Weights of a small transformer language model.
Size: width 768, vocabulary 16384.
Architecture: LayerNorm after residual sums in early layers and before blocks in later ones, normalized queries and keys.
Training: a variant of Adam for these matrices, 1491M tokens, 12013 steps.
Each number is 128 + 24 x the weight over its row's rms, rounded and kept within 0 to 255. Layers, rows and columns count from 0. Numbers have three digits each. The size before them is the row's rms in percent of the matrix's.

# layer 3 attention key, 768x768, rms 0.0372, rows 41-63, columns 64-127
103:106128099160134134185116119099107148100134152103110162158115113148104119166109153105140087112126149147130146110169150131106186138122128129137124134106147166129131140083120139149077118074088113
099:130132136134104093146128132099166147113102086119090151150116124162150096110145141144181157140098165134079153111107176099130099128109124160111154116152097150143143139164117164140156105086161145
106:155112137142161145145150131150098101149137127144121073108110132150140150166146144120116109143153132099140123170106118101111092147119128135130153105166150167109128133076143114150115108158100133
095:149103143144109144144119153164127098138128138154069138129143117147121094153161134156106115132132104137167135137153134152122167139083194124119145132126124138084178152085174086149141170146115146
099:177131148165157149124148158087135129141118122146159104131146133139160135139124112130141078134142093137156141134140134186093111106092092112141141155142075100102165123139132132145150134156167127
103:151095122088161126116112137134121146148128115114123107112124111143150068153133114148114091139177107123103101139142131175120082156083169085156086112126088151151132130160126134125182150138154138
102:109142122135154103128120120097144109125087137142103083123148094163134163144116111094144131102132145107150174128102098128115115143151130127121167135122113186151118153120123126146082113138116160
094:107096118143065114113123122137115117096146097139138160167162129100100104159093118128129175115111141124138152144084110185140132130158134154117133137148141102094124131086080100062141139143160108
098:150149162143146147132090116124133124113123176172108135164107125150092109108135096135065129126117110120117161177140107098105124088081162079135111095147147155108178104116133152111141133147147135
103:143085102121150144168119093092139158096109140119119148107131103138135107136100164184139108109116158140104146127117112146110091091167096149135122137112135116178146164184119150132151138129141135
098:162167151128151161160133113140115126162101149157092117130100141155176131195094157114121136109156147114145138149115131129128137109099123112106127117126166177145121125102168103170130120201112132
102:135122086149124105124108119117136086152142111129108152115125124145135148107088220138192164125136157100121125091100108178088090145160102166122132146106131119144158119130131110152086107154116108
103:104134137136134183113122134091089116117133103100084126117134102150158139114162156130104119131159107106176080111144143116142107132105181130110137097130116151135115149144153118125092139124109151
104:144150107120164127115129146139114143165068146176146112141089150125140086151145118109113109136134111132137163162110131147144134093105136062102162132135125130092144104139153129070122093154157143
098:141145117171185104129124138124136118164105131090146122088102128145136152137134110143126088113160123103124131138103157074145164138100155131147112130129156138114144147084157094152132118143101174
100:129117097165111101128125148148119151105153141108143108149098157108110099125102154111114137174095140149125087101119151107085101134126162134161135116136107113093121122145126153153144109128159151
109:094112141127117120119128144131139161139141149105146114128151145132149140126136119144119107126147107140178140172100132175113162169141168111099164096122118116098147124136144110128139176119102130
107:121120143104129120128134123119160151108176130104121107118096092133132122155163097128156124144123131135133086138072120136130135148120127134108115089107107070123156129161102125145109139110140106
096:102139136098150098088139178120152165133105119144119148100154157118111135111124120111139155106166132150141142115100140160108129111133124091106078128150106119101148150153103189103145141166137117
104:151120154091102100091076118109130164155093104102114131144152116132121138119115178138156142091150096108123115103105126141133144109161154155100171124164116173128159131192126146143139159086089115
099:119153070124146124148167177107137122146140130127091112146131106149122146117129159147136148109129135113155158133122141140145153094070177185134169128121141139144110133057110133152101138126116136
098:134083188090113126126149111136079150152154075122120116136142140152134144095116140131121166096126132144152066102134155112099165120140112144111124131120130143134096109097114130112130165165106090
098:134116132123111139124133092144137149110114136134170130104102126138163137104149069150130116138158154141105142132147156106120139123126172103148163107122141119098117117131176162099147150080155136
# layer 3 attention query, 768x768, rms 0.0374, rows 42-63, columns 64-127
095:157099141156126153122134143111157100168120131141186166171160164118170133071131160146161054117141095100121145151112121124159147100077108136090108127124081109118144173109096122155124137115154171
095:136097155118126149130153095114074126149145134169139120079111111157094124145138159119162100089103140151134117100143134121099143152135093172114150173109135134130179136127146104131129108116106120
097:157104156121130089130105137128150163130103182103082166106148120115066101135096085101161128161121124127110162125140128138112156118138123125149149087161165125131165132070101117137101132142141118
103:129112116086151104114122150172131159165119109164129136137091129133123122141129112149127085134130170148148116133145110126066143102122106105108103114123095122122094147135126118152111121155168141
100:128121126082136123118155164132144100116101079137165121097079134122161107135144123176100131153115131161125107155114086149085125101165189114092145113109158133128089108135092089081152129149141146
104:080122150117129178188095104133124126129169120154153131136131112187135125135124149096133141094138148097121134139121112143146114132158095133137101162099110108133135124132129184141152145119099132
094:138084127131158080087149160117129141120145114123095121133112188128084176102134147118147181092157138145145151120155132165172142129133137124137154120159164104126127106095128114091113125114113117
105:163152142136150118138125130130135106067138125139092101112115139140133144147097117136142147147095138121141119174143120131106149140144153089181155107131078115140148160131139145110115148166093102
099:114149148106144133103169118128140126119125113116087121140098078133131148150177110141112129131149084127120129163100148101136135081097168110145149130165113120114145164145142154161125127128123165
092:090130133120115132086139128140128162120160151109114119106091067114139141115104108162124117135136102105161132094079114126114152151107104145137130108156120127143084146110163144148126130136098104
099:114097136114169121114119079111124114138064161126125168127098115125096061145110128156116104089171158141126137092150114148135125085116147102171113171090110133116095121130149123128115114115146107
101:124147141097102146130132106140154189167100127133121160088127100073116147159130121159170093134091159142131155140134163121087166137133126105140107118105123124090115138141128124131117139124095108
099:109132143110123132128126180088121118124139154154092105073110101163134126131125146127124142101114133133166116185077137138127110145135115101124179136132109072146134148111081125120134187141119136
102:092121115145132115116092156102145151164109121117185155074131164157106109117081141127149134096101129133148120135099127128116126099132087104139101135151129084122136134126134116101126104160149165
098:131132119178145153106157097122104106146143096101148182146144109067078121169104140120084113153162091147158113160104116115155137157128119138142134148106180177098113132137121155140158128131145094
097:108109142106098133094130101121126170152140133101116158169151151152073150111125086113153176133126149119129131143118096205133125172150118152100158118115121129092131106127126127087173119116134114
103:136133103118115112115127114121108094121130097111162104119144112133132147122163105133168160163105126112128136101091120136153141108108151169116136122125147161149157121162174096153156141134125151
108:092133131148093153093130145116085109124145100133100063129112119122135152108146098136101122121133096145165118137117140141117123122106142152115139103090124126094143133147114122142123179142114135
098:148130156133125121119158156119163157129074149138164129161142132124131109110129104095140120156166148139136123148114132122167168124106142129108135090137133115116093106120092118149124150106166100
101:157134093155117111146111168102095081146129166128137176099143116166131142133071124134137125115118150132171146116136126125166135134141129118169133138096104146106148123164142129157082107143131111
098:150088104120146124152146092094092171120140128138155142156103158095130159107097099140155115099152102161168137154134149116137150109102116171162109159144134158126082128095100171150140111110087132
103:135121125155123125097110127138110127136116162055088134150152165135158156091149118085129131157111109111160152118144101164129120179151159131115136092159170116154129132164101144116117122124122139
# layer 3 attention value, 768x768, rms 0.0359, rows 0-27, columns 64-127
100:148104102143112158126108143103109133134082108110129100096082107141108125110091177131096115094131138136156105127107149150110148102106094159104118159160135120175125095089147143089160123155152139
101:165109137118146168142148157123140131135128107116140141143130121126142150116112147119148132129150123114141091143124181108119096092121093135112122122099138149112142160129176111137103151074121142
102:129129169105143114147183095123145106092131117119100107137141117104125127147218113107159153115149171139148145109135157125174124116153163141125129107092144138105058120120092140100196170123103112
097:115119089128144086117109127133113097127143104110128104091074095144118124120145129108080130152142136131156155137168136154110130131130166178099157106142158100110170152132140097097137141177150106
096:170137079104126142141135113085111148155069113156179158141131119171126119116084158146077091151104106156092110113155158144130146133137148114107124139137114110157149131104155115124116087142109165
104:124114120093143104100077147133114094147139094098101091100106119089139089119104144110147124113153081117130125103145144129132087115128150142155099118104123136126140145138117074135088105104108155
099:155156130159129133162123140122113144132079118170173113129117152117129078121107140144144100119137157125158124079121152065151129131096100096162155169110091111109146161110106151117146124132117172
104:145106122150156164139163146135125126104105123117097118133090121130100161139111156134075139115147140173122114163136112139095095120116080156132152127106123128175108144149114110162109169122109103
101:130114175115134109127109116139112110089151126143149125122139127140140148104127134120105133156132166146138153159131081096172123142144158105137094109105116117084098065136083142114138206147116063
101:112115112157081169103125114099080099125138122110091143113131122150154131102127106111138146150171085114111129122117156155150125128141139134124119167124146145098145184144160118140103101126140098
098:158150128099096117104126108158132150130115166134116140112147130114148097139122158092155154105135157106130123143111150141121142134103150090156122108090130134127108108109148133127134165108129109
100:131129103160102129153167133123136120132127129096114106132110098127122175109056115126070125127176177149115127091137090108132135163142096149094111102110133139143113145109119127115104146104099100
099:087123126144144144173120141144106116133171138141139140163147100136085113104150090115140156139149136139133115105142113083124105122129130168147124139138130100124168169085095097110099141158138165
096:145142108138098133134125142128162113116111120127132122077127117089183167167108125116126152088091147162146095144098138098144119107121128114148140128134106117135096117109075149128068105134147138
096:153105124147141162104116102131130108159145093127104109148130096191089136116151089125076141140135129143133172133140120093138115131105164154115159117116100100144129120138135134139148105125116130
099:140168087124093118136121158150099133142058129134154151101107143136111105148131153122148077146146153125114127114148177094132100124140161082110159114143148090120155107110097143158125104154096181
098:125117125137102098112108089142153109114149123109129162110171109135111101149167094087105123113067140094129127111149130156123125140145118125126119130159164074126129092151165113144143161141102154
097:167126109156153119126130146121131114107112115115124132133154166123197132107129153121100143108159147105159141136098147161148166152140135112176124121097139131126105145145099088150132099063104148
100:113099169117142092157178100132142170127149118142105151159123118113113114156158110131142123141147118150105133115160144091120139147158120102156168107104136139116136088133096122082155081100103107
101:141115145089140120133107135139139142138112153174156143116128123143116115109126142162158100135093074145150169131149150125093121114111160149194130093128169137128100139142137148140140102160108139
101:143132141134119141153119137117172132153139094186156126108132144115124108139105144108167131131118115110108096101112169092116088075134131160117141116148088167109099149139133114091104108162147107
104:131126115167082137125124149141114157138123121094129076128119133121146171146091123104144131137170132144146153174095084157143192125109149134110126151127124106136108101115095103145117115129129143
101:132143147117130091103082135124140132157145151102130139150097153138123114116138135117146097174133110099159136131131133112141085144112135095109117148129121154142172183145133166103123147128116100
102:122087161170134130131111141127167147090158125164132120130097150120103101157118111115122170113181148148125143147119126086143113117132111178145152152105081110122167132148113151155153101155119132
098:129102115143136121106157073124097140145138132107136096144138109105140110089112128148126156153136142160115123094146150113113122087127065156162145132147130144160140143095123103133172113133094140
101:159101158136120137149080120108113144125106107154130148157126176149128145137083086114170154130131152149153143170097132113124153111121149121193139122122132134112175106082132147077143113141132113
104:134091150144101121104160111139140106140123131102148107097142121166175100129180123098110107135116139126126190116137152101079083137120133069127154134107117117165160116157149149147113173104124152
099:176094160117111160112116132138118131114155135156113111140133122126151098095126172129119109079139128126129111131113112119126115126156143101140140105123103087146135137126108091145090139129114114
# layer 3 attention output (transposed), 768x768, rms 0.0275, rows 0-26, columns 64-127
099:115141136121109135162059123178132105106127121101138090112086128077156118121103094149121149133061163104129084117113154141113189121134092108174099135145157141104078122136128126104145104118120123
101:136124119144141163133125167148144123144122100096124130111145132141117126177112158146160136124127153113141123100108134124113097113161145113164127151133167098168168106135151124110149102158169149
102:097068145103104144086117164131127100134162132123152135129172158139138124169128121136127151166132109121092089147144099081116101123121160122102129127108150139133133157143118127115152110145134145
092:114114155175145123128101095091124127086082108127128099127121108117146132115113128109152152119102081126165118091105135170137156139128100173148157170146138154077108133121153122159120110150102167
097:108139104154145108139128109095103133107101115114111156130091128096129138099123096076175129113101109090096156080061139145082137118178057115173122170149118171138138077127125122122113071139142105
100:079142156146152102103132139187081119118136115139072099187139144083091113109148159118088100142161114109129134144107142113136111136140152139121125121127131117137101154110131115145137196102126143
099:112149123153104133103142129111143101153122124110105132137172130123095085054144108103156094125081133102094154133116106120107114135141094117106142139142121120132154119131133115156110170125151119
104:147141103166128131139100162128109139129139117127143090121126120154100147142083109169116192143102171173113106154148113109139146093109157120167090133154135152164170143160140140097152150163077132
102:149111144119122109135152157139121130122072134106138130168134144129112140139117155155135124093150164173114088154145141115124119133109178135126180105095102122172113134082128135154062112154113145
102:125150134093131111138102116167141098143100109125124129115111120119110101121126173117088106121165099146146145137166139103130097124130126103111106118082126123120095142162132099183173101088121114
095:111152136095107159107093121143111136167133133099150141127150148120175109108127128155109102163137087081126136126115180186106135125131102126072136127095094100146103102089129138137146121085141140
098:122146136133118136099169131130159114094156108118113108140098099129103111126158084131137174120108181141175113132106152147138115145159126174119138141158145155143085160110126113094130108117119073
096:131149134111158118132121098118143105155084154152173119132125145137113097121149143109143159095110167099174184165138114111092111091140145125104069091140112131101076103117118139127130136137148073
093:132182097134141124127111126109152067160115149114109115151134139148141110164159114129117106135124136132115137136098075102165120126086148104117125122144128141118101124116117161106128172088117115
097:115090157159148135165103100144136179101129128098151141145105083086166160138110138123152143168110152149155133110147147116129166148117100131140131171184144102133101143164111108148086065137112122
100:126133120140121153147135087085122143124134117123093140093131146143145168095131116099150102100125101106108151106096113144113119068139086100118095171122133137143132124144108165143139118108104136
099:096109148125112113134107087122098149111128172150143110154128111082135176119109123106115122142131106150147104125094139176115147149147101105126120110144137123122130151138143141131118140121106133
096:114185131159147110094135129131129114111114094146125109150139139118142120085144103130097125144135082156117101132097150128168133172115133139098129144093179115142162150147147169146134193147099115
099:126125106122112113135143153144141097129154136131163189196124168147131152146068160136124137156094111132127132075171141100106115181142116106094111099124131139139099081092132156155110034106092141
099:133072185110110127143088120126121107063175131100131115134168130126140159159128153172136106129133090147141119114123169154132202141172102100125133135124166123082123160136141127153121135132068112
099:162129103095161172133164134103143094137110133115118126116121119157145136109127127123107117136155151145164171124184089140124112086147110097168152168075157111098145098133120123167131130089175166
101:167140108145087140158185162133114081095146118139140134151159115148135136136089109169122138121116149137116141146140165140128104143118120114127116137146090102126083145092113136128134122101097120
099:124155123146115142168095145106153122152120109100122144105153146112127111123136191128144112150116109091135140114107141127071111125150109110093122124129098119093143126109152094132101130128179174
098:184134092120149162131109110110136162160101116109130146119112087152141134117157125147139141138144200170154136133146081104154136108100132098152156142154166135128101139114124130117121109127103129
095:158187146110130119089106134113154115139094126139099132141138150138162131095108124142122164128133138110128149122073099153140108100097104103101083156111135134120144127112112134117160121111120086
100:168181106121146112147156163135106103142120124108168162157124147127177137137118140177119133096132123122111125124176130111142119112105109082132089148107085118162099121128114144138103086117163161
103:132085154154118093071091113151123144141125127137092113110150178146115082141131122111121142144128140103134105101091123162116144148124106120133154169128143121098144139123147172143107149141118140